From a checkpoint of a small transformer trained on Wikipedia.
Size: 16 layers, 3 heads of 64, MLP 768 tanh GELU, vocabulary 4096.
Architecture: LayerNorm before each block, no biases in attention or MLP, attention and MLP in parallel.
Training: a variant of Adam for these matrices, 591M tokens, 9020 steps.
Each number is 128 + 32 x the weight over the matrix's rms, rounded and kept within 0 to 255. Layers, rows and columns count from 0.

# layer 10 MLP down (transposed), 768x192, rms 0.0953, rows 655-658, columns 0-191
[[ 81  99 115 164 123 130 119 122 129  45  99 112  76 127 123 103 105 115 159 150 167 115 193 130 131 112 119 132 193 126  83 133 139 120  98 146 118 108 161 109 163 154 138  97  90 113 109  88 116 147 120  99 138 128 197 120  92 107 158 120  97 104 172  96 159  96 135 133 171  94 134 119 109 149  93 122 118 132 155 163 129 111 140 109 136 143  78 136 165 112 100 130 135 140 149 130 121 192 106 123 103 148 150 142 119 133 131 153 119 158 117 135 140 168 143 178 149 103 160  90 117 100  65 104 146 166 106 131 130 115 119 147 116 162 115 124 130 141 105 175  93 123 140 152 139 102 143 109 120 155 174 164 144 156  75 130 184 107 145 112 103 122  72 131 116 112 138  89 150 153 115 146  91 126 134 117 133  88 163 132  83 124 164 188 115  93 137 141 173 155 129 181]
 [ 92  39 160 156 161 125 112 107 148 159 150 116 152 153 168 114 118 129 188  61 135 112 154 173  85 121 115  83 132 126 127 141  97 159 175 146 123 130 101  48 178 195 127 121 160 148 129 162 118 130 100  87  96 152  76 105  77  59 184 160 108  91  87  76  82 147 119 149 115  93  44 157 186 113 116 137  93 204 179 125 110 146 104 107 144 140 100 141 145  94 162 163 156 190 155 111 109 137 174 166 149 105 166 128 149  95  62 150 132 170 196 104 106 161  91  91 149 111 162  91 124 128 145  80  89 133 132 166  87 143 111 148 147 132 103 188 166 117  63 103  93  62 117 130  67 188  80 194 108 161 140 101 149 202 161  92 101 145 145  71 115 154 127  37 157 195 134 129 106 140 171 101 162 112 129 102 109 140 107 139 127 169 150 177 162  60 102  49 168 120 174 112]
 [150 114 103  86 109 168 171 143 121 158 168 172 126 124 180  82 117 158  78 123 147 176 147 135 138 108 107  71 116 148 123  41 131 118 110 179 180 222 124 105  80 146 173 155 147 107 129 135  91 189 110  97  52  88 108 100 141 146 109 125 117  88 143 160  88  86 102 101 166 149 109 113 151 132  98 110 144 118 103 102 151 143 158 107 117 143 176 141 130 112 133 116 150 108 120 145 162 146 153  83  78 162 110 128 141  81 143  98 166 109 108  76 120 150 171  94 178 111 187  82 155 207 159  78 124 118 156 133 143 170 132 113 173  99 114 135 136  96 164 104 155 105  95 109 154 140 131 108 106  89 153 147 120 123 113 136  99 113 108 128 121 137 144 162  97 118 136 127 158 111  95 126 131 106  99 160 116 119 146 168  74  89 127 113 170 107 141 151 127 180 143 107]
 [107 136 113 196 122 125 130 150 162 113 131 141  49  90 117 133 128 135 167 124  28 121 171 181 135 146 158  90 102 118 139 107 109 130 121  77  82 195 126 131 155 149 132 110  79 120 157 159 140  93 157 116 129 132 149 145 100 102 143 133 189 126 189 109 196 131  70  91 135 156 125  74 171 125 174 110 156 136  97 178  88 202  80 116 164 134 111 161 118  98 173 151 106 155  85 136 126  99 128  80 162 121 144 144  87 137  93 116  96 101 166 160 141 128 131 127 102 134 113  84 135 148 159 142 162  96 120 125  95 168 137 126  80  86 146  59 119 177 184 143 158 138  84  77 127 123  90 124 134 171 145 189 121 136 172 149 157 139 157  95 155  89 101  87 168 123 119 119 102 134 123 163 104 166 115 169  82 135  68 160 111 134 139 134 131 104 116 140 116 121 110 159]]
# layer 10 MLP up, 768x192, rms 0.0902, rows 656-659, columns 0-191
[[146 104 126 136 174 119 147 212 130 150 200 154 142  96 167  82 171 114 204 155  98 117 135 139 170 156 115 140 177 174  68 139 144 102  84 186 189 118  95 143 119 136 169 181 167 142  95 148  85  86 137 119  80 187 203  84 136 106  91  64 162 115  97 154 136 134 109 122 113 142 145  68 115  92 131 122 226 127 130  75 149 137 106 128 149  99 164 156 105 103 147 155 115 165  66 126 132  97 123 113 134  79 112 172  79  60 141 136 169 184 183 143 117 112  95 187  81  86 174 138 107 140  94 114  93  97 148  42 141  90 185  95  78 151 135 132 147 124 116 115 129 161 182 181  83 136 118  95 132 159 152  55 100  49  47  74 147 140 161 103 167 142 103  89 138 166 171 197 121 115 176 102 102 123 136 154 112 134  96  99 163  98 178 111  90 161 100 100 116 102 108 121]
 [ 92 120 131 157 160  34  94 121 136  78 116  66 133 150  97 161 139 120 162  89 114  91  89 131 173 119  92 153 105  94 146 155 127 115 190 124 147 131 163 103 128 120  62 121 122 108 130 132 156 142 155 182 108 132 123 165  98 102 127 159 149 172  92 113 133 155 112 124 150 178 173  88  77  91 179 127 133 151  94 164 121 140 159 173  74 150 133 109 113  92 178 183  92 150 112 136  80 162 110 161 122 116 103  86 158 157 101 173 126  95  94 153  98 164 136 141 116 155 114 141  86 125  86 138 154 184  66 109  91  78  91 159  81 178 131  72 173  97 102 120  89 151 125 139 110  96  98 125 132 141 119 103 166 127 139 146 132 191 125 150 169 109 172 102 168  71 164 134  79 154 149  90 124 162 115  86 129 149 183 105 236 178 103 151 139 147 128  92 125 113  78 197]
 [146 166 114 115 189 160  82  74 163 155 159  98 115 129 114 135 155 116 160 102 189 144  80 113 133 134 108 116 172  87 146 163 128 157 140 213 154 102  92  97 161 119 104 113 138 157  74 143 136 144 187 124 128 157 139  99 211 121 108 118 130 115 106 128 107 132 136 105 105 140 162 122 105 101 189  77 140 126 105 169  83  96 136 173 107 150 168 126  91 117 185 115 162  99 125 105 125 147 203  81 153  80 169 133  89 102 122 113 101 130 189 113 107 121  68 134 129 130 133 127 123 135  70 137 127 109 129 114 155 111 133 131 129 102 187 157 132 109  94 112  74 110 127 152 122 133 115  95 135 125 144 104 236 160  91  85 173 171  52 124 144 143 106 103  94 129 195 113  97 145 116  76 141 127 127  54  44 155 134 137 142 103 104 151 117 119 104 156 173 143 127 193]
 [116  81 102 146 124 124  90 152 153 136 132 103 125 120 133 135 126  97 146 143 107 193 142 102 157 136 195 104 112 115 139 131 183 154 116 177 102 134  87 171 141 132 113 133 134 134 141 139 148 170 106 126 127 111  97 115 138 127 222  53 162 116  89 170  88 155  90  88 144 107 120 128 133  81 197  58 137 138 153 111 110 121 190 128 131 108 105  86 164  76 124 140 133  71  99 164 140 162 125 212 122 128 161 138 163 138 175 116 145 171 119 145  67 136 113 144  67 142 178 125 104 107 156  60 102 116  95 130 146 143 144  80  83 153 119 125 107 169  76  84 120 200 148 172 162 118 115 166 162 151 138 129 112 177  85 132 143 138 117 121 156 127 155 141 168  93 132 107 119 109 119 116  97 121 129 132 187 137 162 116  62 140 122  65 146 135  92 140 106 129  81 131]]